Each number is 128 + 32 x the weight over its row's rms, rounded and kept within 0 to 255. Layers, rows and columns count from 0. The size above them is the row's rms in percent of the matrix's.

# layer 2 MLP up, 896x224, rms 0.0726, rows 791-805, columns 112-223
size [115 108 109  29 123  23 104  28 111 120 112  69  30  36 104]
[[155 160  81 113 109 142 155 145 123 139 129 146 124 187  92 182 164 157  78 134 105 138 167 143 172 139 143 140  89 169 125 153 167 103 162 138 140 156 136  99 152 169 106 117 129 107 167 200 161 129 145 107 182 123  57 159 203  74 109 171 197 108  93 113 116 145  98 147 116 105 122  97 116 154 173 170 173 125 152 111  75 133 104  91 135 136  80 112  56 153 153 126 158 128 130  77 127 147 100  51 150 166 149 109 136 133 124 144 121 125 141 107]
 [134 151  99 120  62 169 116 121 169 106  95 141 118 195 198 126 143  75  89 136  93 106 161 142 137  96 101 121 101 123 122 166 144  64 123 104 120  96 146 108 148 182 113 131  67 114 141 161 181 113 144 117 110 184 134  94 166 111  82 188 110  94 148 189 130  92  85 145 128  93 206 105 155 143 145 183 193 148 129 115  65  74  76  76 105 150 139 130  67 139 196 134 193 117 151 134  71 178  89  85 201 155 106 105 132 167  89 110 143 137 170 121]
 [115 108 161 150 198 162 108 138 189 138 106 123 143  99 143 117  92 125 172 156 133 147 156  93 159 147 180  88 128 189  58 149 123 186  83 142 149  76 136 202 113 145  75 143 150 128 145 133  84 130  72 110 161 111  97 153 115  69 117 168 129 127 105 148 100 167 121 137 114 139 207 108 132 147  79 118 159 154 148 132 108 115 165  92 130  51 113 152 108 150 163 117 142 128 106 121 162 193 143 204 129 142  87 145 130 153  96 118 125 128 143 155]
 [115 166 113 112  78 161 158 172 138 100 121 175 135 122 148 155 155 105  75 166 102 165 117 124 130 127 142 142 131  42 162 115 138 107 106 141 164 154  91 142 128  81  33 143 145 109 151 123 164 139  99 176 114 124 110 103 156 121 154 141  78 122 115 107 151 128 109 141 140 100 178 119 170  98 136 158 121 125 151 125 103 150  99  97 152 146 164 130 142 114 135  77 113 115  73 112 195 153 165 176  58  66 105  88 160 139  74 151 171 114 123 132]
 [161 125 141 128 111 164 128 151 188 179 137 114 120 120 126 106 167  81  51 161  94 130 168 150  90 170 136  83  79 157 115 182 151  76 107  91 159 125 142 119 182 165 168  89 114 115 113 116 134 113 109  95 168  55 112  99 144  66 103 145  93 165 123 126  98 104 113 138  80 124 134  60 104 194 123 136 177 147 149 123 114 119  82 141 172 109 168 196 121  96 169 144 172 153 105 115 112 148  68 161 200 127 161 119 149 178  86 149 155 135 133 167]
 [126 153 131 136 116 128 118 155 147 123 133 137 128 159 118 147 136 113  53 115 100 174 143 117 147 107 199 106 180  63 144 121 165 114 127 125 103 126  95  80 119 144 129 152 126 155 136 183  92 126 125 102 139 141  93 146 160  54 154 135 125 134 223 158 115 171  82 105  96 132 133 131  95 109 143 158 113 137 129 138 167 154 147 132 133 125 158 124 115  95 107  96 100 101 129 165 162 158 123 132 166 227 164 145  96 177 119 118 177  60 160 158]
 [139 143 174 104 197 111 134 154 120 143  81 141 150 138 130 161  86 136 121 202 146 120 118  84 199 118 124 115 132 179 155 141 141 115 143  72 166  80 161 115 173 104 121 180 107 124 113 113 100 175 159 147 153 143 107 137 112 125 143 200  57 114 173 167 162 134 106 115 128 120  90 103 170 176 143 121 146 125  79 104 148  90 173 103 176 115 104 174 122 138  79 188  89 100 118 136 125  95 156 100  95 126 170 161  97 168  73 132 102 148 139  57]
 [158 103  81 145  99 125 114 124  78 157 101 165 127 146 130 156 191 153 115 141 148 128 126 197 102 155 157 134 135  91  75 106 117 122  98 142 135 114  96  77 131 131  67 137 141 149 153  95 183  64 132 117 161  96 136 122 196 125 117 125  93  93 171 105 146 121 122 110 103 137 152 144 142 165 121  87 114  67 154 176 133 112 179 118 121 146 118 120 171 133 133 118 172 116  86 124  87 128  29  85 114  72 155 100 137 179 164  86 159 143 101 124]
 [127  78  97  70 129 111 200 107 119 176 111 138  65 155 159 128 142 110 101 163 105 138 152 170 132 131  72 147 159  99 121 112 104  60  45 164 113 155 122 130 187 139 158  78 124 104  93  80 150 118 137 105 128 141 166 109 150  63 164 127 115 140 155 117 117 119 148  63 118 105  87 111 195 135 148 140 133 146 133 134 153 174  74 133 120 177 119 112 119 109  87 202 157 127 133 139  89 133 122 112  99 154 100  81 111  99 130 122  91 169 152 102]
 [147 106 111 113 152 124 152 205 101 141 170 121 119 107 139  92 140 134  80 116 126 107 111 148 112 143 169 116 162 123 167 142 108 113 103 144  58  91 105 102 146 128  85 112 111 108 137 110 110  36 151 111 164 107 158 147  99 109 110 191 102 158 145 132 141 107 150 115 106 161 124  85  89 137 149 152 132  88 113 122 134 140 145 171 144  71  93 118 109 141 128 198 141 133  95  89 166 129 118 118 211 116 216  81 211 116 123 157 142 107 138 130]
 [137 164 121 137 120 114 207 109  86 142 136 122  79 133 130 132 156  79 114 145 131 145 103 172 113 153  86  87  99 133 161 137 133 106  97 139 141 111  95  89 150 127 146 117  98  58  95  64 107 113  87 150 148 157 137  99 108  77 173 112 136 192 154 160 152 132 146 155 186 139 121  78 104 139 148 123 176 106 121 123  63  67  91 178 146 194 102 119 201  44 133 189 136 161  78 113  94 180  76 117 136 145 113 101 128 145 110 143 123  85 153  98]
 [167 150  98 135 127 156 160 117 186 132  77 148  53 123  95 121 149 123 127 148  72 107 152 114 119 184 132 131 137 164 155 166  88  83  82 109  92  88 128 179 103 127 144  82 164 146  99 147  90  90 121  80 172 112 115 122 174 110 169 144 171 152 121  64  89 115  93  87 117 130 112  72 131 121 116 148 207  92  98 153  67  80 173 158 154 123 119  75  80  98 191 171 154 138 109 142 141 150 134  88 130 159 185 114 138 121  67 103 107 165 123 120]
 [114 149 226 129 146 148 128 120 120 121 149 134 157 125  86  66 118 157 165 138 128 160 149 152 162 205 159 132 109 106 157 110  87 121 135  55 170 160 117 112  83 129 209 143 168 156 134 176 151 135 178 134 105 153 186 145 176 152 127 152 134 140  75 134 133 107 132 158 139 123 128 139  88 146 123 166 190 106 145 148 127  94 154 121 106 151 159 105 135 111 145 168 148 160 157 110 114 107 142 135 174 104 161 118 131 105  88 172 101 114  70 139]
 [126 111  61 102 131 128 133 145 143  97 140 114 108 110  95 162 117 127  60 128 163 189 154 123 102 146  93 135 109  97  65  69  86 123 142 204 129 105 138 121  90 161 168 150 118 159 168 128 112  63 115 168 135 123 157  93  98 107  88 112 168  85 101 109 147  71 111 157 104 125 152  80  96  76 114 126 169  94 150 115 136 108 210 122 113 111 130 161 147 125  86 167 111 142 128  59  79 126  86 185 135  97 157 154 101 152  91 118 145 144 101 116]
 [157 130 115 103 119 140 117 179 123 124 140 117 153 213 160 171 114 129 124 134 136 123 142 138 104 123 117 113 102 136 136 191 127 132 131 115 115 127  70 147 197 161 138 105 132 100  86 169 109 134 110 100 146  94  85 110 155  77  75 142 112 123 166  71  95 157 128 129 102 121 177  97 154 150 161 166 184 104 120  65 138  73 146 109 146  79 138 138 134 116 238 123 134 160 151 132 121  92 140 105 155 147 108 140 120 126 106 115 112 133 156 122]]
# layer 2 MLP down (transposed), 896x224, rms 0.0648, rows 791-804, columns 112-223
size [109  95 107  10 118   7  97   8 113 135 121 117   9  12]
[[123 150 115 118 107 108 117 149 144  50 136 140 149 119 156 167 123 154 152 119 133  85  70  66  81 111 187 124 124 112 101 104 126 166  73 145 129 130 140 117  97 142  98 107  83 177  52 108 179 124  90 143  82 154 156 108 162 175 134 178 137 155 146 136 121 108 134 171 176 105 143 112  42 190  98  62 124 144 148 108  90 131  91  91 107 111 142 101 145  86  84 116 103 136 156 164 139 122 107 127 128 141 173  75  39 153 111 121 134  91 124 165]
 [127 111 140  72 153 106 168 103 128  91 115 141 164 179  95 170 129 124 142 164 124 131 110 111  81 128 116 186 185 129 180 134 150 153 132 120 144 129 132 134 138 150 139 140 104 108 129 114  99 111  75 125 109  94 162 156 135 146 154 129 112  93 130  94 120 160 107 107 156 168 110 129 112 129 166 122 101 104 144 107 160 134 160 146 123 117  74 165 173  80 102 166 161  94  89 160 115 104 117 124 114 104 164 101 116  68 145 103  93 106 138 131]
 [109 145 132  83 143 131  85 112  96 150  88 158 151 132 139 139  96  78 102 134 148  94 111 169 124  87 147 169 157  93 159 133 124 125 154 104 118  83 103 117  98 150 191 141 123 117  96 127 106  97 171 117 100 106  77 180 131 214 113 104 127 120 144 104 133 152 124 121 176 169 141 134 151 133 133 141 150  99 110 164 109 116  91  86 123 175 174 112 162 107 132 117 156 175 171 150 183  84 121  54  80 112 112 176 139 147 147  88  91 136 111 118]
 [150 126  94 112 142 192  89 107 155 135 148 100 123 130 130 110 159 147 167  89 152 108 104 117 106 107 126 139 172 122 116  67 139 141 140 141 127 151 146  96  98  70 159 144 160  90 106 147 138 166 130 127 117 192 110 151 119 116 107 142 156 186 104 108 127 138 100 186 121 118 130 137 105 135 129 146 155 134 149  99 103 108 148 140 151 164 109 146  94 118 180 114 143 138 116 169 141 134  81 185 147 136 145 114 141   0  97 146 162 158 152 110]
 [134 183 152 111 112  98 104  76 111 105 177 159 175 146 162 115 141 191 170 164 134  91 138 178 101 147 136 176 154 161 171 125  89 148 124 107 147 108 119  51 151  64 167 115  78 136 142 136  76  62 124 104 114 188 133 136 131 179 153 176 116 145  93  68  93  97 127 128 146 135 152 171  91 144  80 155 156 101 208 147 109 146 100 104 111 125 113 121 162  87 100 146  85 133  90 129 149 110 148 107  78 113 129  80 203 103 118  96 127 108 170 134]
 [131 124 176  70 154  97 100 120  59 190 100 120 168 102 136 156 114 138 227 122 118 107  76 178 159 126 136 174  68 106 102 110 157  98 138 126 173 160 188 109 154  97 135 160 145 156 111 200 135 144  90 157 125  97 127 141 111 184 175 164 155 124 150 168 138 155 135 134 158 124 191 125 180 144 104 125  96 140 157 131  79 105 121 154 128 148  66 145  82 155 122 162 120 125 124  81 145 154 101  81  91 149 132 129 174  43 141 111  86 129 110 103]
 [ 96  74 102 190 107 127 139 150 161 124 139 107 115 146 104 131 133  95 162  96 127 101 124  18 104 112 133 155 154 105 153 135 118 111  87  88 172 141 128 106 125 195 110 130 162 110 166 101 124  75  84 116 126 135 132  98 150 136 101  38 121 137 136 145  97  94 112 149  91 127 155 140 164 147 162  95 119 160 174 132  94 146 127 139 118 212 105  83 116 118 123 112 102 118 138 143 161 161 159 167 119 103 138 130 140 189 145 133  89 147 136 202]
 [115 128 120 110 105 125  85 121 180 114 107 152 148 135 146  84  97 126 110 131 142 101  95 122 160 169 159 163 167 112  96  79 114 127 122 110 155 134 145 158 183 234 210 101 152 171  96 116 136  89 107 175 115 194  91 110 155 119 118 137 138 139 144 134 104 107 133 111 153  61  77 161 143  91 144 156 114 148 115 100 227 108 169 148  83 104 127 144  95 115 131 125 163  77 106 118 148 136  74 145  81 156 160 108 170 180 106 102 120 138 223 131]
 [119 137 113 163 122  84 155 143 126 117 119 187 131 146 158 174 156 118 131 111 147 120 144  91  70  67 150 146 100 145  88 157 135 152 170 106 140 127 140 118 110 176 150 181 191 175 195 146 135 116  99 109 144 105 106 130 151 112 109 168 147 105 151 152 185  95  84 154  87 123 148  29 122  98 172 154 117 206 127 102 130 144 118 112 103 118 161  88 198 125 166  88 144 146 110  91 120 149 148  85 133 158 136 116 203  58  83 160 109 105 105 132]
 [176 158  97  76 136 131 132 147 170 108 127 147  76 186 139 107  93 122  88 144 113 143 147  82  99 151 132 155 149 166 188 144  62 137 156 168  84 134 164 165  98 139 185 120 133 136 102 140 170 118 108  88 159 132 141 137 134 112 182 186 189 136 125 120 146 125 109 172 174  63 106 130 127 108 121 157 167 101 127  71 150  97 134 100 145 130 111 103 139 126 116 100 158 107 150 117  92  70 132 129 124  54 174 108 139 160 128  69 183 122 163 128]
 [137 112 152 131 152 133 122 126 111  98 141 121 145 108 208 143 130 143 117 195  87 179  67 125 191 109 163 114 215 109  83 149 162 108 181 117 103 153  67 154  48 119 177 122 139 102 111 158 116 117 136 112 128 168 157 147 152 117 105 185 131  28  95 135 123  94  70 148  78 125 163 156 127 146 113 146 118  67 173 172 188 121 165 135 120 123 187 105 104 172 130 147 105 157 147 178 149  55 133 193 128 154 132 126 116 108 164 127 119 131 133  89]
 [182 146 118 110 107 147 133 150 155 130 100 125  80 122  99 112 152 130 123 215  91 140 167  63 120 175 143 116 122 137 133 157 109 101 101 142 122  95 101 129 132 152 140  90 132 155 103 126 124 122 111  99 150 134 143 124 169  83 153 146 132 139 157 105 114 116  79 141 132 150 153 103 141 118 111 121 171 106 103 166 109 100 145 135 211 121 131  98 125 121 166 201 148 139 111 131 133 131 130 108 157 173 159 121 158  94  91 129 106 135 144 108]
 [129  92  61 151  96 119 148 146 117 138 156 100 102  92 107 187 151 135  73  56 120 130  81 173 115 139 139 105 143  98 105 177  86 152 204 164  73  93 135 168 125 137 106 123 107 170 118 117 121 112 166 140 167 104  53 164  91 146 114  94 164 103 141 121  98  95 114 148 142 162 126  50 168 127 122  80 160 146  64 153 142 136 124 102 101 119 154 121 126 143 152 122 152 145 124  97 114 152 157 112  98  73 160 116 129 112 147 182 100 124 136  95]
 [133 108 122 186 119 110 155 112 150 120  81 118 143 148 159 150 104 162 173 103 100 120 131 128 146 159  85 131 160 117 113 146  83 108 100  81 167 176 126 114 192 211 168 124 137 122 116 130 119  51 133 121  86 134 141 126 142 101 166 195  79 112 153  91  68 120 124  96 178 113 118 129 112 185 131 126  89 141 112 121 150 104 155 118  78 143 152 144 119 193 135 166 176 141 160 113 150 124 124  93 113 163 140 122 162 128 118 138 181 129 143 135]]